Weights of a small transformer language model.
Size: 15 layers, MLP 1280 SwiGLU.
Architecture: RMSNorm before each block, no biases in attention or MLP, untied embeddings, capped logits.
Training: a variant of Muon for these matrices, 593M tokens, 4528 steps.
Each number is 128 + 24 x the weight over its row's rms, rounded and kept within 0 to 255. Layers, rows and columns count from 0. Numbers have three digits each. The size before them is the row's rms in percent of the matrix's.

# layer 6 attention key, 192x384, rms 0.0322, rows 159-191, columns 240-287
205:110100194080142113117087142131114141164114136107190150108109139203154140151057102139145147066125134126120147136088103126084117099102137140162129
025:128123112097171143143061145143117120121140120100127091107117130154127130081130120149162156145114132150106153123115148132115148102162136107119179
027:127101165155104156145155114136125142121150135132156124125117111129150175145115130107090134144114082091175094128123128133148130121124093187141088
031:126176131137133135104107157138140105140134155105118152152065149128124101107147145114149093161161160126106177158122078151094140129116117118161127
024:117128110141125085133160136141153135116146147122117133143087136114105111159143155124174166150128122147100131189076104108111117154124103119160125
039:157181120182125174118110101143093124100106152097093134089156168136138115140089133108140133134161146125101173141112110130118154112098122105116139
034:144137106138154122122144163080131123142173156135137126168150118118117148133171133144137119125103117123160141137157120107148158106149110112125163
027:108149144102127124145162135127132163164115137106096127141093175122121144090122184120110149132131144104141118172086119142099111165131128148167131
033:121130138143134104116152141100151113150098153145145166136128130152138124157126133106107117110149174141157166127111169154098112104138119121170097
039:155127125133132186121139124135120140188141135092122140155153143100141109118140114158093117140173122160128128094088140162159161118114078133144145
038:118160144125107127152092148156134136124164133103129110117158150137106144130142151137159142127127094107109145108125094140110123128109104145117152
039:143132097138123144141116159124130142160145111143131146152139090119108101114103143137081105143163157141167131134129151128191108138130094118155154
044:126142150142163130135125153139100177158157124135150149170136140114144185134105121136138134151148163122141154082094131126101116169139094118146125
053:120113141119109093139128133134155109138108127155175138126040162096133095125133096144130153142147161150137125127115133116104130137144122141142087
056:160121158151166117077120144121151121067097115128130121114110140107137100105138105129085128157166168152173166137090132140143143129141147136165100
050:125150117144106125176135127117158138110164154146139174111151125150158137143100101138088144137123114168186132150148159143134134093148123104135126
052:123115149065072116129125112160090117158125110124124096142133120128114123152127164117128141134159122107069106137121121116099090155141129181121122
059:110124118122126098140149153117123129170168109123135127161152125129133202145137164169150107165154159136128121130146130142117126148081095132107145
058:146158125151131150108080117160159125123083134107139176116116133111108117104141103136145114107171102125169146131109134134133131143185106112186121
068:140155110118129132141088113160131129156114104136137114096187130161114113156126140119159108074141110078113135120128097095136109143144147144121135
071:126165143120160155144111108113108147148148147115094087091153114120153136123125126128151143127140122133101151112133131106139135135169153083109108
106:091087134129116148166160128112114129115087145141137172151096124165109154098162133155122150142088139113166090139147090150147145115087150120098154
143:115129134136077156118083123146161112134096159113138163142112128150130098091098133110124133097129124117147121088141145143137139130131151128139128
166:145126129122137125156094130105156120135139185110140148113136166129091117099121103125127131145110089148143093100149132132130160138113137123152141
180:126134099132157137114146102139083155082134164138166113090120099117136128128129100125095077122154112120128114124164067124153123147119123072140135
186:073146143121113147136126157141137155124138111177131122143155101121131086098133149151105103127120100121128136108108126159140127077142110088150109
180:116091129062126108130094141114125091146134169102179137104117183121122093120120130119129130099157131133122112159116109111138112158116156154134123
195:090113102133145139146130147109163133142174120135127173092162136109093130084168119118121150152185129126095186119090136136107120144106154136120076
201:140122120118123114137107137136144171162113124156065120124161086125105119127141103091094117115147137120131077147102178146131148120126125140140117
193:068129134100148163170181143143122129112091141147151152109151140118103109103145086127096163093112128077153149151106113120118155101141094155139145
209:091093081123110115110119143116151129129122152130126145095168115183104145183071133107105101117071160131121130073160109104170118208135129148177088
205:182119137135132117109158118113106111126105115157158171185127149123127151137129123098114144143145128128111142107150110106105120125136098151112159
192:163115094111110145140126150135120133140117143064108103131140136137130129137111133172108132145097068127088104111126148169110120146045113149177162
# layer 6 attention query, 384x384, rms 0.0273, rows 288-319,352-383, columns 240-287
022:142132138103102136096096121089070149097146119107101120143109113141160110096116093128097104129152145103131109110106114146121105104130140152111056
028:116119120124133112121133171117144146110066123159107135098157129137118114117101177104157107131125177146136119123147142080149158119133141166109142
028:127067130138150122156121141118133153112159103131140156123105116132182085101086111165093109117099100130156122142096142100096152147118158118129088
031:173133116120136108133109111114118121109160128110169107125140144082153097133125117150100095094147131158154129166149147104096118137118178122131120
035:130084151115134114134124099116118159164135133146168098103072121071099131153116110139108146116141116075144110160149114142133114128126128162114101
037:115131128132165140159143146119150152121108118126118152130159159134125102099145138128153089122077148130087144116111151111148132113123109125166142
035:148104092131166119129107119132135164130127122123189128129176170109153105163127130131121114109139120150132122155128115094067158165123126116099123
044:142139169159135120151145153111143131092150100124079108145134126111133073093135163108138114112109144125134136091098184100098149112144117114179171
044:119106117157136125114114177156092126098120114126131107119114092136110132138112105112158162164125145165151118136135113100071157110153133149111100
062:100122103116128101133138104131115138150123141099158146126130132147102163161105093141093165107166066119139137177167087156161113122125127126106094
047:163137183106121151104133130147166128112135112113115146107103128096151143112152133112115135126098122132097109154135147142134132142136109122127129
058:131122126112120112123115118112141142130148150104149131148116149126105145118120152135121129103147097082129153181180048149143098144089119141126136
074:152122128095130170127097126106129106146146122127119089132122122119157092101133137140135068140089190131092101082122161125111160133138130108142158
068:155155162161149168115104185146176113085119106133098111144098113124175096094138096157125114146116176083113102105122142143121171116122141132150132
070:132141136133165169115133154153150122118144108147093147128106114103126119118136099163158132131136139118160125164131104129132151121130105132135127
068:089128136090077120138165064098087124180109161110168090111159121117107143146117162113147127120166093150092123129135105138136111135159133093080148
074:131158137134169105149099148126120173125147098108110148163109174084127115144090138169124150096134133096136150093140112142122128130104123094142147
115:106146140174123108136166164107149121158075106138128103123126087161114095130091135133135145129111144124113075105149126132157165120140107123122126
094:116149097129102119155145121102155122171138149100114120088121145109098139178097131085146161117137108149113155092143126144189118139127148149103104
100:182151117145143111120106093105097137154128137124095115144147107094114157155121105129114141131136107152107100122147107131150127083091131084122110
102:128146122147158098145123135123158168115135111140110133177140135142123131147093121172102146111113113121144116066144129095136115135113135130125132
157:119188126128111185124134121113075157137117094108128091103119143144127101093104118158140152146137112148113085145122079110110135080108148107141152
171:125128115111095115140115118114122137165147129111123146146101142122133118112140074151117090112147148138116118167116093164120153148125159091111135
193:163125123112105133155102136136085151113180123141147142128151127134159117138115085131131141112116142121148119134137123116110162184141072123174144
196:115141133102115107099133096126146150129173104128097091117136147147069126120128143146127119123107133112098156103092133115123120118130089133128084
187:129109178095149091134073170127108096106113151152149123131142142148087138122142106132173129126103148126164113150143126131147173123139102104115116
205:096142099123170175112136126116135141184129151097144161095149106114111114126180134142112161088110133116130159143122126125124096171132174138123083
202:137128114162140145159114119150123155121090104160116123115163112169139145138137163127110162083132140122183084117110147175119152154135102119125140
194:097180130086143172124134134095140112120069115138116171097131112145162112143135113123128174151152100124130121109113154136163125127139136117134135
210:141116104106108140174103119134138111143175123151119139124124129118117157158119136189147117105070177132094129112146107101138178131163058109116119
203:158099126193089145086112133135082160106132117103118174141177203165089133112157120174102128158135111171124103164177123137116156145120120106128117
191:158163093098121168139113112154105109126128114128071154124151140134146097130136136166130123188115126122149151136162118119140140096109156137123150
068:133153108073108125115106150158122125098110124124176138137107145093157162112144169182143134149063148165151161114133132134122133112117124089176135
104:152117160182159148116150132143119141148141129150107144109124104145147157159123107118114110122151122107146116140146116135146147126128120117108144
081:122136108097139112140112164139120116128125107124120113133162140086098122092152140100160173132129140173078136087082127148132133124159130137174133
112:135137111070101092107128142126127122121128129120144118171111157107087106084142154122139124139090155168091120097120156129101096146111150129163133
065:128123152095146100128105163115145120136124077153119131094111123122105122102147092148122088133134127172098110076148130150108088144135162137110112
085:128090133112156107125153113157144115096090124142157125165144140126130141164098165139103112113115098147168130189064105151132130137132127126133122
109:145153102062100094093133162119133149107141134112151126137147184102112104058149142135148129133080168146100144106117156137125111128102157158188121
081:131082103126119145111126162116103126067131118126117088161145090180088132111107121139065130136085151137150127150100097221114174139109154125072107
088:121116168104140133147117104146140117147165170113094108110089087153164146142148128154125138106135142158138148122113153145137129105138133146133141
084:160162167102139122138131123115158149156154127124114145094099131143139139121178118162152139115154106132140191127150124093116112119118103151145148
089:124130140116116141144120098153049142130136124123091120122109109137149135157114117116160120133198098105155123157136098121144135131150116120149141
077:125117122133163148144094055132121162115122112162145162092077143134161127156139144136127085120131109135119112154095156111142083141134097176139110
099:122116094168149131127133152106089137135111108109134123136165119141075132104083092113080129115111127149090135140083088153146164137100158114101096
075:128137091154135126111133182169137119116086133141111134126151101130119135138127140105145119161107142122146075150104124164126105128107112161110103
079:102147121171138124176132104124142154112118113131148184096135167163152130164160126138093087095130107142152144138111135178123170148121090116108114
084:148107146124146120143133080108120136125126135097179138127157121157113148137117135130127191097160142104130106088138105140188154107125126129106141
077:100092164132143141110130127137140168153116128142137129148116165149108097136141132135129110127125132125142139116126162143117118150105121134136071
104:111081122170163142153166120108112138156096136127115117078114106153124127189108075131131137112163115123128126140104074144193149178163110166137119
095:107161132145107160167138117101119143148134146114158116104134122134096123136141165094108136095155175153113130102148155121140133136145152147125131
092:149084155102156135156091116140127148113148141121121129156168158109100113161131154125119147120141143125139121129142109097139106089122148097106180
100:113128160135119112131081145111115175136093135145077127137092113147121143152081147129129093098143163125183150112137120132091133191141112107142129
099:109135129138125155145124129134099195149102135114137071104124113168148123075106120122105123148127134140114096103122116075131127125138124123163122
111:145180125135112129096131110080144111140167112116150163133090155085129129138149092143133108105140155152129101146136089140128161135129133134143127
108:136135133136133114155124140134080155105158134127142138100138120131136119136147100121128116117110129108145134136132121117109177170139066128174164
112:086173122123117097111143090106156111140153100125103112131124137114087121123157153160126110119099129108112152110109141121119126085115094131125096
107:107136131107163105162075165103128105133101162128159125143140155147111117116168113123168131149117117102137101117136113125161158119150125129127104
110:079139120110138161129137146133136145189157158089133166102147111117096123108171139134100149113134144117115155145124106123114131162127156113123091
111:150121085167140120138121143125149149134097075156109119099166119162128118122130138110117141073113160099166091086098164197124143149143105115142139
107:118182121108133159099160142103157120100095102125102153093129116128143105129130133138111141146100121097158141118133154133156126131133138109154139
113:116097103109108120192101152133159144139158133146133141132146118119115151146097119173130100094070187155098129124144114116116150150167076117132123
108:175112131191103123079123127120114175157111120123116176137167194141092122100128135163115134145125134155108111137153110134120149158120114127125136
119:133138108093124142181121122156105111118119134123099152144121124142108104145126131131107147194118102091162140140158132126131130103119158133109148
# layer 6 attention value, 192x384, rms 0.0433, rows 128-139, columns 240-287
120:169131117108102133172117155140110118130112105102118102134139128105111122184147107098116077144137148177110123080112086137141128111159128084137150
122:120124130098144134139100128136160166124127107067116138096164127125138133132111117133126120126192081125143138115180121150125134088105178137126137
119:129146118108117117120140125130077146149124123151123074108115110115061149133148139166156120093106164147107123103098112138152096107135158122113148
109:179157128139143178128114161117149134121132091077149128124133115106139094089128121128138107113106096164131118132142097156122122140107148145128131
118:123117148143091124126151130100106159126111143111149161129106132099110104128129134095107145159118173100146124128095089167118088083119125117134113
120:127194119108129116153121137127138144137121119129132122179138129112127160128110142144114087143108090130103097131116131126141133084128141163094129
120:105120132090153102113126124133134131138129111125098118103099133141115138123154115097142119099136160181077120170108145166146145134125106168137103
117:149149127123125148112145153148079147112147178128115104121164126143116107121119168093150137109123076143122153099101102133099138155100132114098145
118:125188104121135113150135152124070141125118124110134150102109139081110149158122128104093081099129161178121134161094136139170110173140104083140132
113:127114130129170147126137082115072139140139201111102120110125132152119175109151119100128120161068123100111146129097121119151123107095138118123103
119:128134152134125133169120113181090121139149139146123087132105148129085129098154088132101140162119107134138114127139155151127141113166139120108094
114:100148115145119109075090111177142141093149131175121144108096123105159134164146141147098168111136075083120158125103106087155141149152126151129125
# layer 6 attention output (transposed), 384x384, rms 0.0411, rows 256-267,320-330, columns 240-287
128:191163086155163142092169113106134110132160134100139145132144144111118151149157094122151140125110114103134116156149123123150136122063116142125128
134:148144148128109119095151131132128131124156142086118098154109098101127135123068148127096099107121102125142143153143138155118164134127160096112100
130:079134120127125115152169125100111117122120144140121143127130137128109147101103117136090116070123131126169144170149137159123129112149106167127100
120:115112164114099100119149141103089153129149094083136101124164141129100086132130083142097146139127171157150133160148138137167156145092129134136066
125:117114120166113137104135128121142161157099161161152138100130117130096145117124087135128155125133068120119147133110113134132141136163112121159121
126:129130144101150132143127182139140133156118124136096140140130130132134146128123121161141184118149145123104136127116128114090117118105179127136164
132:107154130133113166134155140101091104161143127114138139111107143179113086102115131129107135112118116143158129085128136167139172127102154136139154
125:110179133117101105113130111109104124177136106137161127147099120134137135111153105144176132119122081140126121159147141110137168106126126161079117
128:126128153152121106097088129175122116147126093138122115109090128136073152130078122142181188112090140108099109146140135151128147154113132165143137
123:119172152123136135148157109161124148145164103133120095121100126136113131140120119121137125113100122085142135132146167159096146158134112147111132
129:109117122152178154123127139078125106174093107094124161137151115131140141118129127122128139096074170107093130107118123144114116116131100105134144
127:139066120122105131132163127131095146132172088130124130114149125161146186121118149097110104164136153127120133143145124096131143168115116107170153
112:052089178110101115154092141151102149109105124157141119113117132157150121117108156113097145118140142137113137097118120128119114142164143142118129
120:122129110127147145157103139136109134146100110159131154121148155150126128114167138131160137131134154154123099120101120127124103133138064160146138
124:157118145158121144105098145168161125147134128123149127139130136131145102142129131134172144180134120150078122084109114105130140163111152100122167
108:120125097155123133115126141157143114141124148176130137157083127127153170113122159109153116118111048118122123102103137097102090116167125123130164
116:148134146081140112132116110124132100090157114114106142168138130143149124140131171144126125113144188146135083131171143102139141113105121126099139
113:125126104167139123114118072110129121103124130111151144101114117133136098123148119087131081136109114110157122116133117135166137137156074119136087
120:154111126130109100109112144152152151091120134151135113136163116071144165145146138137143125140132139102111112141136129093130083130152108117099087
111:140084123116157161144132156140135136089117120103102122107150138121125131142115115108090140137159188107151126106107135150142074141113135092180123
120:141113104103140171151160143097168133114136156108134125147149118113165098133169146113099081167162104137171156107126129101120131082123115090110114
111:144083118125125131146105131105130131118112162119139161134141117096130112132145134140133142125152156186114126135110088102158105127109129118142129
117:155127140115098074119146125158121134073147147150129106107110133123117120144106137113111121143161083137160115148139122112143139148123137139144128